config = dict(
    n_kv_head=2,
    d_mlp=512,
    norm='rmsnorm',
    attn_scale=0.136,
    lr=0.00406,
    beta2=0.98,
    steps=10518,
)
Each number is 128 + 24 x the weight over its row's rms, rounded and kept within 0 to 255. Layers, rows and columns count from 0. Numbers have three digits each. The size before them is the row's rms in percent of the matrix's.

# v: layer 11 attention value, 128x128, rms 0.145, rows 43-78, columns 64-127
# o: layer 11 attention output (transposed), 128x128, rms 0.129, rows 43-78, columns 64-127
# q: layer 11 attention query, 128x128, rms 0.184, rows 64-127, columns 64-127
# k: layer 11 attention key, 128x128, rms 0.181, rows 64-127, columns 64-127
v43 117:159143116108100119135117169139088140116091111130142106133112154146159100127177131125110099122143135121104142119114164128170099113112111150141125109119169130110130120122141107142114167112159197
o43 117:088109138156137122087131114111139120103117156121139118149119101112105125115080103138121160095103123129105116119154099162094177161187134126145113135137123130117125157137140142107163091140068094
v44 129:148175131113155187118115090162083140097135123141154121094144131102113134124132102154142113121130127152122129180109129138158141176143143126084152120129093135136124139127138115132104106142115061
o44 127:130070116143121078153142131089176128146151136138103152099143130153135101146126127116109129116138113099146148131102171122127115128075083131143156142152170103168148094125110138122139183123166144
v45 104:121093180143112102151167103124128140107128091125092161110104136106121086129133116147124137092112108109111120127122120143131118080155131121094108145130124129134118059098118141118112104126120150
o45 104:149121081111143127106086154109148149147119162078163123130164107120121139107161137115094128133117149180166118115144125113134138141079122152157141109140120145109132193131123121112127133133116116
v46 108:164056104087119101141179126100094102111079102125149141157102133094150126152136156117153164087098111159114140116137124162152105170142167150112150133110141134134104139085121126132122141144135177
o46 110:107150120157122123108107155113131171130179188096135116125112104137119135107090108133090095142174153133126152146108147104096142098113092138178116101144113124088135144159140129133123103105108104
v47 109:129091131126088150122074107144191144151121171118132168127082118118171099113097152116128123128100134136140120148113137147164117147125180094157123151152130127112109128110138126147100149111129096
o47 108:136145124119126145121167152095080105120166096118121081116146121162098122132149119135141134126179153137103162170156099154110111120096074166131123115072127123112126135151141135128104098145128172
v48 107:117108103129134103121117154127164119138161105123115095155144122155127185100111098112131146141147133136119117104138158098040131092080114135167128147114156094118112082162125144113124167151125148
o48 109:105177187133150144104129116144108119126104119134140133139107139141141105142129156138127107116112122104107123115137089121178106163220182097064115126105090149121144162116135117158121097104104112
v49 108:119172133156126134134156136112089160113107139143115149153150099160116076152106132150093123083083124146119179130091126116202081138147099152125096088105164116141148100080136102125150126130149122
o49 110:132082101113170118117094123127178117147089148118152113162131145109128158119141112139155129175132134096138134134171137184081208124102145137156166131211115129126103169153084144106157148119112128
v50 132:112118117126149092125095143127170132126136130150081078136120136107096177128174105100132129122134114148123105103139119144078151122106115123140140134126146117111170174179138128135113156139123151
o50 135:094169149133105156110151127144069134096102117140160151149108137132153112140099141137120112137126155078101145133146106115143121118172170116075090157097099151130128090103137119112168105098109127
v51 110:126119164128114117119153128109158138131145102126153137097111163135102159105116119194122182117109148129149152132129127147055105118121117136110129158125153114164120123142127138115105123113120151
o51 110:099149108129128140160139110164106119132120146129093102147113106134132099158161146090146108146122119154122122110127126071153102122096156105123137065125059162092135126102096133128168154126102101
v52 122:106198097129163088165082170123094138121135133162128090154118130132154134124141156109135124121161117120134131153147119101161112123150107118118121117138157142128131143149135128140147106114128187
o52 120:154076139142092173096147098136133103094094125137141159155120129104097141131130120147136151126081118101094119120125136164106190122109143154120165143128149131168113112131139134101158164110125082
v53 130:098083144127103120090158134100169112157132129118130153126121140132122154106074133164130163110147138117153132123153114135048133115114135118121132139143125114156110101141109177112127119136112109
o53 128:155182117123136140182134114158105134144140118113110100118122117135143126154185146118143113170106118175135106115131129068171069125120142112119141075092110146107116151109119126157094136121138142
v54 125:080184143151164122169067147137120145125141145152113113120114099140124086102135113100110131133115094147121126157136111078152123140157130114146098160141146128124121094135153129147132109106124136
o54 124:171101131102110152077140117108161106115111104117145133151149145124107152139145155144141128108139154087099124134115127207134148126106127146093159136145158129152131145152118147092144163143151117
v55 108:118106137159101125150149153094133099145162137118099114075127141147106185101170087146147153166129181102136098111129112129087164120165140156116130159144113110189097127136119185125121101109152156
o55 108:122175134116106127126129113174134130138095119140121119109128105113114093157149176142104156091130121191125107093109148097129035144097132060102125080109136141094159136107116111154141132165126117
v56 106:119184128139151156099165093150105150113166150126138112176150106157107104152147101136138114131177141157124140138099113119104131092104105092128121086100119147113174163146126099118135167154122102
o56 106:126109137121147102161118149113153092151122084164101176124140173099164140140095133115119141130090121080137136100145147120164156139160164146133129161126128121163101104117111127119136101124146124
v57 102:149084119112110141091128090148177133136109133104144166136113145118177095141061190139140118085099129136140142143131108148153099130128133104118153146123118142098123145106120108133085160134134093
o57 107:095132108120154140170134143108088129113152132130116083121135117150127135121153074107123115159171128118127164166126136115110164089086094161184100132139108126110119113135133133104139098117114153
v58 112:137146112118138109141150117146140132138110150155134078170106124106146127121114130104182129143192131156123120154143128139122118125140154054145110133133141154104116134141127117134134150143083154
o58 118:136115139140115158129122158091096109106169107123126186122144135133126128124114131133090133106078120095123132125090123107146153132125114189107166152066159132164109119138148136155086104106159092
v59 109:124150125142154151114064121164071177111165147131113145118136112133121071114095133152093117156120110164148112142125141113113140107112096086156142100138120126096103141122135160131151136130153111
o59 112:119122138131126101137156132098164095171115111168148153115138149148141123140158124118152126095145137116126164120150115156176115118112127155105138165104110080188132111169136115124090141129134155
v60 123:127116125094137153101136115171109133130073132134101114133141146102122139126118137103113131103154115150115083109159169141114119122070140105157137130115186143097144130142115109139136138136126108
o60 124:112138117158138103132139112128100136099176127111166132125095115174136120124098106121144103142114128081132145145114085132151146146201131150092104150126085117116123108122157132130094110121111134
v61 114:107132134120171120141162113101124166108129187159156146165142085108098109132170128141120140122120106146130135159115131174166138174148124108132116070121095139123150153119164104125145126162086176
o61 116:159110127115090136117108133102126121132132089122103155138130173101183143125109130119131112169133167087145176141130128110108160100131142142138138145138147117153111099153097137131142167081175101
v62 101:133135159130090083134166148129175118160141107122126097135132148134127174130135092155148163129175173101118136130134132123071104066135136153129093171120146110173111067140101143113125129147122123
o62 100:140158114132154143127107114160122122117127131114099142122112103123113109145128166134100147124078096167135087082137129095138110201156157086093176082119109164088132183109122121158134107127121123
v63 104:113062157135096096124137112115135131166163126106156130136107133127141172118166142163150157189124144094146110119107122164124140140146126129108138144125069139167124170125124144116116142101114135
o63 099:128203123142093148156116137135101100135123121148097137093137121105125086133114121113102143113145130190133132114135129091119074090088126106177099113084130126113127117128143095156159072152140142
q64 097:091099113131175116145141189099093130144156106138134152165158108163111113149160151129139096180141108137116160104147137104108146115141132123121143136144157150103158112146135047122154086145074121
k64 105:081124120123179112169135176093141114137181149134149151150127132138126086171134155114161085154117113134106126099132118107115145114135112086091115106105130141146152110109145137120175109137090117
q65 090:104160124143171143127136153105118125169100111100104115158176130115088122117136115102130092154154147116122163101148098065082084126114082156148127105151113105120129149121125103163123137150112141
k65 101:106157144147161146119108147109099129170104115112080098148165135119100156102157082094118092152139141107123153113181103082085091128104103154119135091159139091108133136114120145153136147135122124
q66 110:136144125091122118174138097127127133139135100091181130099091161085109117145060158145113117114103141140115142148138120114080093119092101113116125101109116148165115126098097097128124120152122123
k66 082:131145137103130101148134108129123131145135096085205130114085144066101129141080133124126109107100134134111137167137112107095087129102119118125108093103113144169127138097096089128112127129112122
q67 083:144119140100120155149165085174113122140126080073135105141140140141087126158124145124116113129159121116117125144156148136120135155128135129102137158116113133150105136095094149161134119093110082
k67 096:128111154111108156145137067165069133152136086091133105143130142155092114149152093144096118160143105133141138148148148126124137149130128151084131125133118114126093145094101143147101116085104096
q68 113:149095146118105169120104162092127088147101117108091094095139115144152108155122127110131158140155149122117122173132142166148116141125140169170142136139113139111126144156116082150114154103115121
k68 092:116092107120082155123091140090145094124098114122097107119147113169136085174089136103159119151145160134118119155142133144157109141108132142152125121143086181137131140150137074129113145099109126
q69 101:169118125090128105163103103126146136099139149157147130126136110100114174128082117091119089145186182122148087155153176095169119134140147138106114122123113125142121107151090135129131132165156121
k69 100:147106120095118103158127097123153137123143155140157129133148099089127149147114110098134099155194183131151116154126152101171119126131151159114123135139132119140138127169090116141089140168131123
q70 111:156103128122145104099121137165117132109120101137124123126115104141133154093119136113102146110098141112135129139141128138178151138175135171142142148112132139099128149158126054141085145104094123
k70 090:137103133119117097109107104139110134102112125155107127112135093129156161110119102136082155139110143159155146098144154147181156120155167191115160158144152131106130135168108110095081127122112138
q71 099:152080151128106125123179181089141104168143122091162105160140132142114126136084131130131141136132144127095151110122110112058095127136143148155124148121129146117103187135110070169139135112110103
k71 096:139093154139104129139153168094114113163154112108151122145132135153120104137080109134087142158102131153106158107135132109059080130130140132131112125108109149124114176115098077140128128115101104
q72 091:135160193115123163153098113102094115079092117134129157170126148133077177108149167114117137119108093124135137123151159124160134139110137079109123139112144113176098162133137138136175129140094110
k72 092:129147202103122185139073120088087133107095118139131137168096143141070168094149158131069151114125086128139125123120161122155133139123126108100113125122143124143096152143119143132158114162080105
q73 088:115111138139095104164152126133130190145110186143130122092145128100140216130163151097151140147111133116183137094108148107157116122125095137135156115164136076110121148115125178102136118130117111
k73 098:116110109115107089156128136146147170130129205146138118128127131094119198126163160064149110126126140116146105113117150124148122123138089131127135113139145105105107134125139171100138121161152114
q74 107:153124136117108072138107122087144105120134164117135131107035138142163134139131163169134160160128101131143117177111104151153101105178122135088121155140124120130134106147107155117132110108104129
k74 098:148124122114113083144133118102153113125119147110125117101035148132152123120133153144152172170103113124135134185117089153156113131180136140097131145147105109132132102156125148122138112104101123
q75 084:154122078120116065134142149086120118103159131155156114117088114147157158106100109142131188145135126148132110129113113092139155073152166113118117124136144100123120125157148112101108110139097163
k75 102:143121081107117082162138131101148123124147112127158123093105122123157116119106120157142193147091121159137109111098106108135153094136159113130121114127106097125119128147170111114110115130098178
q76 099:120141129146099153136149133102134118140140108117092134146122132090086077133102100146145080178116132140121153121118120068078062160111077146163112115126107126118158105117138141140142111139138127
k76 105:134149118144109140147148140109128110142132126124091124127125137095088073132103093137163089168115140124115132111118115077072089165114074129154121108105110117117147102107146147162160110113156112
q77 111:145131119126130128105079110147094126108128103128112123124096118106139148100152113100121131137113102114130116126093110167138143131143108107104173094112125111176142120134178213138131131063129173
k77 104:163127126131152149073087125144072132124110060128105093126098106134142166116182118120103142147147113123135149138101114161141137141165113165130199122134117102140151136166155176135107123096134174
q78 097:080114145114100130136155143120123109165170144106161108123092138083160163094054107124155132131098119136087113131098143114111090136126096140121146098136109090121124161098095142133150113134128157
k78 086:087101127098108103125173146116138104147179140110173111120108128095167149101052102108153129128104139142091108122081143115116096146114116144132141113111098088097133175127108085144130111127134162
q79 108:164136129107130115153171124114141137107132126090153123141137124135113121117141120124165133110143183083110142085141112111045146098116135095150100101122164173173095134109162128140129147156151122
k79 102:176144150124130145143164133137113148103138119091136115121130108121132166107174128149116139116155163100130154097176137107045127090130159098146101113141182155155094124102119128116119163166133137
q80 097:107144148112123167135152108096122123134090160135117172126151119144150127141157138100131152082154131163107108135173143135168151113077121099127120126147154114127117156101137147109165121159167115
k80 100:133146131113116186141156116122109136115114162120138164142144093169135122134140149097133140073172118133115109146183133146145143110075120092126116129160160130122123158107134126107175114185116134
q81 095:125109095131180056160146149143088151145130103149102145154136118136078139154107167135117112140143133114139145110153119117114147129154123129124154100107118180152152110123106101103100094123117112
k81 097:128133142154174083151151169132084139139124103136095144133138110104102164153145155142116139141134113120126155126152121116099122110141142131121161111107150144168166112111073158107099117108094100
q82 085:119065163113090154116158133095105100130094152084127114069090128158133149141106092082124158112125146138074102127086144151153097155154101161113128135146111121113131188105132133164116117102149115
k82 100:114070156116092135130156123102106115110089131091118115079113115182123124134111088086118147134117141150102116128091133140152105161146136171108146142134110113107139184128142098158106112110157117
q83 108:191174106120141132166185145129145132147151112144162101122147166191155099148110107158158168163143139077141150154134121107074118132138128142120133135138130130150172180129142107142118149132148103
k83 109:175156104133116119177182137133148129143134093144157098125158184163155119134118085151158148165132150098134162148166116106086126123139131121114126137166152127154150160115154124102138154106147102
q84 102:078183133146162123154125133143144156175076130101120132125118131131146102107152113121109090121152152105130137161182141135152140132130122108130116175146149170145107160131118162114157128142124092
k84 112:080181137143167129147121146123154140175104164112143121113111121142161115120151104103129103108160149100116110164179111132154134123141125131104113155120167146159093154131108179136165136159133090
q85 095:143124176117165138130149110087140090146103109117169153107134122142122074155166158152099120128106125168115138182144125155127116135174146149132109169140106121113140121094139060135130119111110135
k85 106:136125165125163125140144106088118115147108097122169156116114135170121084142140136132107118133095125155125153180139105151143112140173154148126119153136103111107138123072147062129135110107109141
q86 097:125147123104150144120166102128150140131115091126146124095149148148111134131089102105063113094164117150073143148139098114125122149127133148120123160133112144119127148110141103134126109145158114
k86 100:118134118102135113135158095103157136140127120133151138105152164162120082156070085104108098095137126128083133148119078129136138133120125123091090131103105129143116138080171128146143105110181121
q87 116:127159121116098123175104112128127126121179111116140119121108163122138113149090158163135131143110117158142167135131110088112094103058100109157109097109125159123157158121114098131065101133140123
k87 111:137158122121107141177096121146140140139143105114152120103109167099123124120095151137132148134105126149138153122143120072112080117062091102186112113118108144126166166116112117132077104122110123
q88 097:107134126132164154094156097172135157186126137134147116127132158126156143134085138135130105106108137131149155111139150160136138153136118124089135108085108103082150151092098123101134178154164126
k88 099:122125142137174130081150123159137137173124139138159115141159144105144165129094133117130106096131142131151153107128158180158138141143131138113143142092126116077147175111091081121131165137148103
q89 097:143155156121126136176140100161152154113118171109168117138154120129093132148148131157161081156089076124123149128151176162124139128135086152119128144159122133150099133094140108165135146117128127
k89 104:122142165124134124162115100162139172125128165119156100141131130161081130117147105123164091164092072136145139140131173144133145139141098171111117126158109130127094137093151106154099122127145144
q90 112:095136142163117171126093133114151113177168111106144108123152128157174119134200112145156125169125129119117159138131119136113082104119138102121102163127145127128115145105170130136114131097125145
k90 112:086128139146127151150094111109158115169157122112160112099138145153173101125171110138169119157111141114112125129144106138121102115108126106112104148098114107136104139091184165151150135075152138
q91 115:139156130117151121152149134117117154106106130133146131142153125171125119102138107114119180103139134116119112115134175101138133157089142156144106117129170131161160144154173103131163118139148130
k91 113:156150134114143144167149135127099148115105124128139125127153120174127117099133123119112193120150130117117144113146155105130138150093150159153119134130172126150159132157149083116137107159131129
q92 100:149135154157121154135072157125142125062156126194156141159124127143084090147162130133144070124078134106127117135092143138125135146117145087109107133100124177178139155166136137133168127095114133
k92 098:128122162163129164124066151105134120096149142194161145136118138132085076128167137167137098120096135110116117132068131133125165150131134102093110121107108158196132135152121167145163132096101112
q93 096:165201148125124144135127074107162119111141120142172141144121139137121135148126146137147160120096142102142142127135122092098100096099115110099099165092153093131090103104155127132157165147145138
k93 098:176176152127116151126125075130126130129110075132157120149120134129110179117137141139117176114102143108148160128149135105119110100114124112116089183151173102096084100114150087095148143142123134
q94 090:125136113137135121154152120128077119130091080106125096117120134110093172097108128105085140101159157115103100123173115141118113124124152093133133168131121136146076154155125179151148140130090109
k94 090:129117128133114148137120104117058146127108076123129097120106123121102136108123102134050140117143137135136096119131124127122084119136134121113117137149097136127055147159127150138119125145101128
q95 095:126133120133148129095089116121129130094176162187156151131122126109161142138131123138137126124104147099148102092142132154166144147129175117092106119132090124131154145158132153102147118131113137
k95 097:119119145122148142097105109109126122135171151164166140127121142088166128116139117140138132127108154096125144105129118175155142157138178133112135146134088110132152148161131145116135098115117117
q96 096:137155152114182118112114123170135149124133094102099124143130143148117112106117105102100098141158135085102135109129124120153132160160145123114106129110095175136148151154115151161132117122128099
k96 105:131146173123192137121112128152128147145129116106090113113144146159125100124145090117092116144137127100110134103092111126154142169162149151118126148106097139142151157155107156181111101108122104
q97 082:123134109098144161123101151134120088128178103118152116155121135117131131142118140113148116114164161106071155164153122182098050137126110119099124156123126162152132115152127143147159145136126131
k97 121:122139089105143141118104157115151104134180144131147126152109149126144107172122149115170073107168167094091132155143109156100078137140110086109100117111115159159116101127122168151161147113131132
q98 111:110121072147100096113101145146098105086089144174121081115142118151094126155116113124115118103152135113114115129152137116104106156107124163111129143137156161126141111152114098130089090115116113
k98 103:096126087154088105139100142119122097103092163163112098100139135125118108138144108151116127089137141110114106134150121104090104136075138143105132135134153151154122105136119162138107109097135107
q99 126:145075131137128137117113154123120132131117140136144092104149125117183187116144129049142166135150142112142126151091163142157145127141145151153151142133123084071133160167133128134105144107118137
k99 094:133072095114120134105106169131121133129110133148140099128158112136180176144134144057122137147153149137154135130111182145159117127153142144150146150144121121061125166181129097106095133140113145
q100 098:141156111122152145123145160088118132117091123164131146151167114153115121138081096108108121145123108172130121148136104100102184107111126121081159148135172109132114091138157068126127119152111111
k100 095:116156113125138142133133151086157122142099123162143153161156123136121110159083084120136119132100105163136110127129095091097173104100124084068139134143153126137119105126170122118141108145111122
q101 087:131093113156172116144137121084099159096128129115115152090147098125097140100168127110109105147120163123100094097130136112143162114104161133155144128158126121132130124109161111128146104112132136
k101 097:126106145145143122151141088104093158085136117120121150102151093120104113107151127119112128153088151132097101102121128117156141109099155127124149126149143122150137130107179112101132114126144156
q102 091:037150136129123141166097118146141132179129103088109128134093148167140092133117133143107129117154127122127128178103119078129117104128108079117115120130144151148133136102098156099122110116095093
k102 107:036149162143119149157099122132154121183133124087130117105114127128148113132121116136133154104136137104117099161116100084137124117114111085092114101123171111171126128110111188117144139103108083
q103 100:126141165119084093151149116153075138120074103147128114108126169149106168136137144115096166117124098111137144113115113085115135144116115148128144094132135128156138152086115122122106089101113102
k103 102:131149167118090090151122129150088123099078121153127134117122165141110187135147127125066162095134105116117118121134115097127151142111122143110136106132170137164120127100119147116127107111131112
q104 102:142103129183096124093116153101156121135097160171123117107170102113150158102153111082114151130114149114149106087109138099141111120137173137131119147132141105092122131165160112136122147141124143
k104 095:145098126159095129116122155099143118135092151166128135112167101106158144100136127097098140123125153117137107089099139117132103116133154149135139168119140124086118128171159094144129131159143135
q105 098:124118160095108104111107117193160128129132096127096103099118119159158098128156142092102127116121085102132138109052090107108176108167130102113161071145145141169161128126103153136089132082096140
k105 103:107114158118121103112080128176167127111130114131103112109123110151170138134150134112099122100137092102134115093054097097132185118170109113104159095161140136168162128144111157133087138095097159
q106 086:129133134110124147073116126155096098095106108131115135143142115141160145105146122102112147107111147116125096133146168134214155146161147179108131139120139083101126128123111068123114124113139157
k106 087:124123138108113134101124110140086107102106097139110131132157114141158155105146093123094160136132146135141141111154174152207153133137161184108155154153170085095126127143107075106112121125121142
q107 097:117092143161087148083134147154160159124123178127115147092136129111150155106127091156141141113101131124163097110070116115159128122160153121089138098144155105118144105115110140123132142114130125
k107 136:098096148163090114092121109133178127112124179130111149112148141094139138103122106168152127102094124130146085104070119121160151117140151116086139102140154115140129101139145151131158148122153119
q108 096:113133111158150155097172109136112140143130138110112148106128082133150152142121130105146158124144145116141114143112115117110157135128135073126133092081128109129126141108147192106150140127111098
k108 106:119129103159139175105167110123093122149134123101103118102140075116141160126145132137117162138154142122145136147127127112090144124112146088130139082109147098118121139111142177105159129126113088
q109 090:165149138142140114168109139129163116120135107142171094163117123139136085135117137144143117145133139122145138189119131135074123098139151063169096159088132170132093128167149116131117173129095134
k109 091:152142129148147114148108155117180134142146121153162095139117120127152108141127155158133126138155146140160139183125147110081122093146142058183082149097114165138102115145124114119120185127087140
q110 103:128126113149123150167116095140100126131127111143136118114139170141105148176152184138145151139143094137169143130111142107107072133103081125089152112141132107123191096113151152121135105116134090
k110 099:133113109138113149170130096134103127119118130140150119134114180118093129161130179114159131138138103111141118144107135110103098142104081110091149100144133114138163093117175171126153115098146075
q111 098:102147128099069149169091162079153114127146117155151120117107126094131158098131110142152121122078192132144127152153141121156078134090147127104110139148160117169117171127134113099117105133148165
k111 120:085155125097082128193095158075174112141152150145174142118105139079139139108118117136157115099104197122116099146150123127150098132094127121105092132118166132163106145120139148128149123107155150
q112 098:117125113115110147094104147109135122098137172095137140120128123117162086128197098139167133129164133156132107136139118142143167113151166120107086120166145129118136083109131130122114074119134131
k112 103:105132116122116152098135132132124124116141147086134137115134128124175104133197090135196126153145135160139134146173094138131155126149172130121118129166163112113141102116141138133114081114144147
q113 090:108134087160137111117086090148138149106135180184123107129158098170135152121168106101110116147155119136155109092108152099183144083124128115095114131132154106083128078153147112122112168140145167
k113 106:102118111148134099126097073144176136108124171155120116118168102143130133115163134105149149127132119120157100090089131123184162090127131123111129145133145100113139102163163103131111166139153161
q114 106:150121150117115119094126116159120155118115130106120124152100115153148147085136147129116148108113128128134145142142136092186145134145140168120112136124185110104130145134113089132118136119130123
k114 088:150122135106103131106129102148110146101125141128112128115128106150155155103141098139089171149129137165153160101146151127176151127138163198115135140146171096099128124149106113098091119123129141
q115 106:115109079098156098172127109121102130145144081142151086137098128125119173130101164102095122141162138149122158092172116102118122101104154109126106133117124140111101141167146090112094160164159161
k115 105:123117090087162084169130113119128129146136095135183105130103121106138147161096166093116142144154144150139147098150120132128111097121141120131095124105110134141119161157140091119079180147143153
q116 101:123136116168166119144127144182084134164139085108086107156171129185139145116136130098079149147216097132101141124119144112142124102087103111154180129103152133095171133134109121138136136151130114
k116 104:137126107156149135163128128168093142145142083104090100142174134189133117139115125107076156145178107126116118106102143103138119087074095103149178130086142129106170158134122135136123129160120120
q117 100:136181162139107132119177089119107126094076133155103098063141132136143125107158103104132123152106141094090115116160146135122124141105119146156113111158100119133131187092142156128125098126135158
k117 108:147171138120096136142156093132099128093086121139112102080133130159150124102163091131123103149116145091109111116158130144127136143086111146169116130167108136100117184097161139120131083145151180
q118 081:137139142152144057146145134110112133125098161114110129147134112115142162105127149150130161156135148126156087116163173105145163085142129121148130132129147107117092094125114111122158135155111117
k118 106:154150149148130103134150128144087144119108105104105119146131087122140178090152135153096182158129125139163125120169167112141133098127150149141152153155172122096115111152102077097122129196081130
q119 098:131107184107093124131143120116146128157095132146106110122126151090162151101115137165138135132105120129175107115128117103146116144150167125128106108173128089145134151129112184119131110123125102
k119 108:129115177115086123125140120133130110136098139156112123132121135087163183094120128161116119138130116129153108119132124120150123150144157141115127112183163109139134135155114155116137138148122095
q120 096:122120115157132135089101149104115111124157146151089160142136121152150132142143107119133145138148154131152117145130146157218153141143128159156118157100086122060159138149122084125105130115146134
k120 084:133124089150133158113110133132117111142129110138067139127155120165130140134148120111128156156134141146151156129159150157192131142128144148165140179121099124054165145146113093120119109136110121
q121 103:076138167150119139110108104126145146129110136118131081098111123114154159085112108118139116140083105099124121085119116114104130121137132105116119082160119120184111175127166175125105168138125172
k121 096:069129181132131132103086105126140136122100152118147082099104113108169171066123095128121127143095116105116106087113125128119148148148142142109130088157121116173109161142159167143115181145146158
q122 104:143081128138073127102146119093170152113137145115075152112119087113089097138151121105113129148130121128147124104079106098135173123095126128160114124125105127118117133101111166111129114113134102
k122 107:137107111139066146122139114127148140121140154103076157105125070120088090137147142106121134147135115123134112103088112096107167125089100106156120114112103129122126141099107175120139098121136099
q123 110:115141117112131134186128135086154090145161135146160129132132146140092102179097140150152095140133147126121126132141123127082083109114093082112111105113098174161123120109118108137149141146139125
k123 083:113154128133151133176139143100165103158144119126171136129122136134095104172112151143182098120126131107109121158125100118090088119105100069114109110103099159167141131104119107168152154130110107
q124 111:143094141119135093130122144133136116191133076113116105149148115119133166091133162103095160137172123111130128134114104122113126101136161128156153170146135125134106117147101132142125109111101106
k124 090:111107138108120090129110154119139124166154103131114113170129114109143174133116157103071116128170111126122102136139130123106103077136137114119130142142144146152092102142099161118132123120098121
q125 110:118169133109112150143145108152103130117122053065112127103109123076131119098143143141124131131124147128131149151153133138098133131129124107161142096117143120159108096076119154117143126127095167
k125 100:120169124107111132134141113143096138091148066080124128122103123077129108116134130152119127136142149118137130141127144118116129118133110121161121084096127134148107111075130137115134119114117177
q126 104:152141094132160079144131129139131158106169145166138146142130098124117125084090096135110104130096113155132103122088098126131191106108149114159155117135145134121134133126151092120102106122129179
k126 105:144141105150159083126134144131142150131167120154125147136146115118113140101105094142110123121091111157124125125100104131120184104108145111171160141129164126131164138124148108113101108133121186
q127 100:112113131116126166142110090119093121114140043133094127074149159143093096157167118127095147129143135145153145138089102062108132151107114116147128078111086115112186103111160118127049124119149127
k127 118:123110141134113167151092088130095134122114046125100130084163165128080115143148113124102145136127143134151138115092111048116130163115106110155149088130078106114171114108169143120081128094159121
v64 076:138116127123126116175196090087161148140160124126127116127114115164141160136150086178126110158079112148129143141123112140111147105107134145165137161130134143110140077101147094094142125122127158
o64 074:120131121150115125112088155160112113130091098151092143108138155095122113123106173069095123117178127115130139102126152108160089166150124118114107113148129095139151176167123126173083148149141078
v65 099:152120158132138134153168097135055174120114125121128150111125128069114160111134150132142141198104125171141143113175123124119119126122100154081149113155111103097158109126135139112091108140112131
o65 106:107113106119146132131111145130170084121138090115111099130125120175160108145139116110083140084145119110120124148084117150125128141144129119176109163127168154151105158144120105162136135131124115
v66 085:149179122120141113098152111167085142079137150109113088113149115121108073133071110132161147111120108105115130096149127123104148129114089160130104141167170123104106099141109091130094113107143126
o66 084:116062130151126147150107142090158137167128088125114172116109148118156177125180171130092115128143113154158109150096137130137095125156160114119144130105102122154162153118157146086142140153116151
v67 084:153125138123159117158114130167117144115156130130155152085092104109128136123099116189148077122124167150161147139143126167118135123125108138115131086103141116173176104111114159127121121155126076
o67 080:078138129122129170074174152116116109148089113099134099179130152121142127138164134096133178131130100110119123122140133112103135130141130085133136145168107142097088126134138108139141142084103162
v68 075:115097114149084099134112112154117110081139114126151101113095123089113127119186138157153146135160152135153147156128140132092110120137142130111134128119144134137110119124133152118153107128094149
o68 068:143157150127217155106165157117144124152109154131111138158157118143154129141088104120129131105106121103118119134121137151154170132150100098131123139140130140130143153119112124145108149133112123
v69 080:083125134139142127119128144143162133187147111119133116138130137150157149117163148128167072135155103159139140117087143125177132135147142094147120178100156146118134059112123113116170118100079114
o69 073:154166130124098136129131108114115129080096169138111132118117096121075108134104123134142171111131156083115094141153126139078137111112133139102132067158107111158138182145133161148123136151161123
v70 078:099065096140101134074144129103111102156160152128090110138154110116117122156161152091117076126142109114139126138148122146099104150132090073148124133096112104149126159145114134131122085093080100
o70 075:146183142127158141164114121148157136111092145130166137147097146153142162116081107154155157132131144133119125113132114122149172118121164143128134130146116144106139101126163145093145165140150167
v71 090:126077125124113097115134117125111114144121097117113156131139124100120125087108120168061118128093105133135114115091081124135128144128136109124136113132079114098116128150095112127094115105104124
o71 086:141145124127146170138125146130143130147124152136136104138133151155154156148141139093150139166150131151120156150172185129128151137098130163157108146155177146172135148116147139124145143146148113
v72 088:074110131113136098157126147143124128120104113127115143098096126121135153143155155120131084117164155110084118179109097140172140162165123133176134069123114136134166128120114126136157127125125192
o72 091:143177134153109163114120122105131123136145174117148110180124125126102109107093112155150147130093114131137131111142156130079098091097142102054120143101100116114091099106132159144130154096121069
v73 087:174148149102150149178122049165138135112107106126130131099084130149102114150124164134111113110163105134148138145133084141110123154103134094108131112120152134108167100136106135116078133118112067
o73 082:085110119160114142067131204107124126149138149138144123158138112091146150089138094121165138137098148129111135127133157118112120106159124134140137131126100119130105148108127134174168134129116143
v74 092:110127064143163113118085163106124079128141127127155120135105125134133137122189152100174119124162140103128136117093106133132119134152111118166112147091140149145166097150107147142172148128114062
o74 097:142171188123095142114163111137149147122130191123127113129133129129096127115054108172123127106114140127117122142157143117111165118099156106067144091155074127116098139098147141119121105098129178
v75 087:123163133112108104155134103158114151130157144139117106104073140146116128119132125178159161151168131120141124127089169119129113130104132139120097149097099154169133141121097185130140114137106135
o75 088:122107115144135172082143151103145126169114116121128156139159108106135125147142126101127100114106145117116124108168114145101144121154112115141165092142127115086135106144166066132122112106157134
v76 089:128094148135112158138126048115071129092137139129122148141128136155124139109152101215091155133098094148144103103106153147081135105132136120088141117145121141121142162116136151122114137115126100
o76 086:152125095096164112136124175162155120156118072132145127103165118097158128153107158073109130152162119113133168140137108120178102159113117157171089159146139119157102138149113068122129096174126146
v77 087:169142130121151155132097118138160125125125119119128118154127156103125132126108165112156182122092109086152115166134102128142103130096109121141154187130143130152149152147153125111092121099150101
o77 088:129124129145133110131145136138123107144144121176120140115130097157125161116151089113092103125166133167132129075128135097140136153166148139146077097116111116108105138109107110133127147179111154
v78 091:116161109133120099131136122123170128163125125141131099126141127139115114153138149156125098153124129117129137133109108100124131134081108136153143128148151120164130129166098095120127114130088058
o78 086:109106135102127154089105136138106118119136162139120177139092141104125144111137115090144152135145124149123098139118134143120117120182147128089092104071113166107130151110151137141131130125171170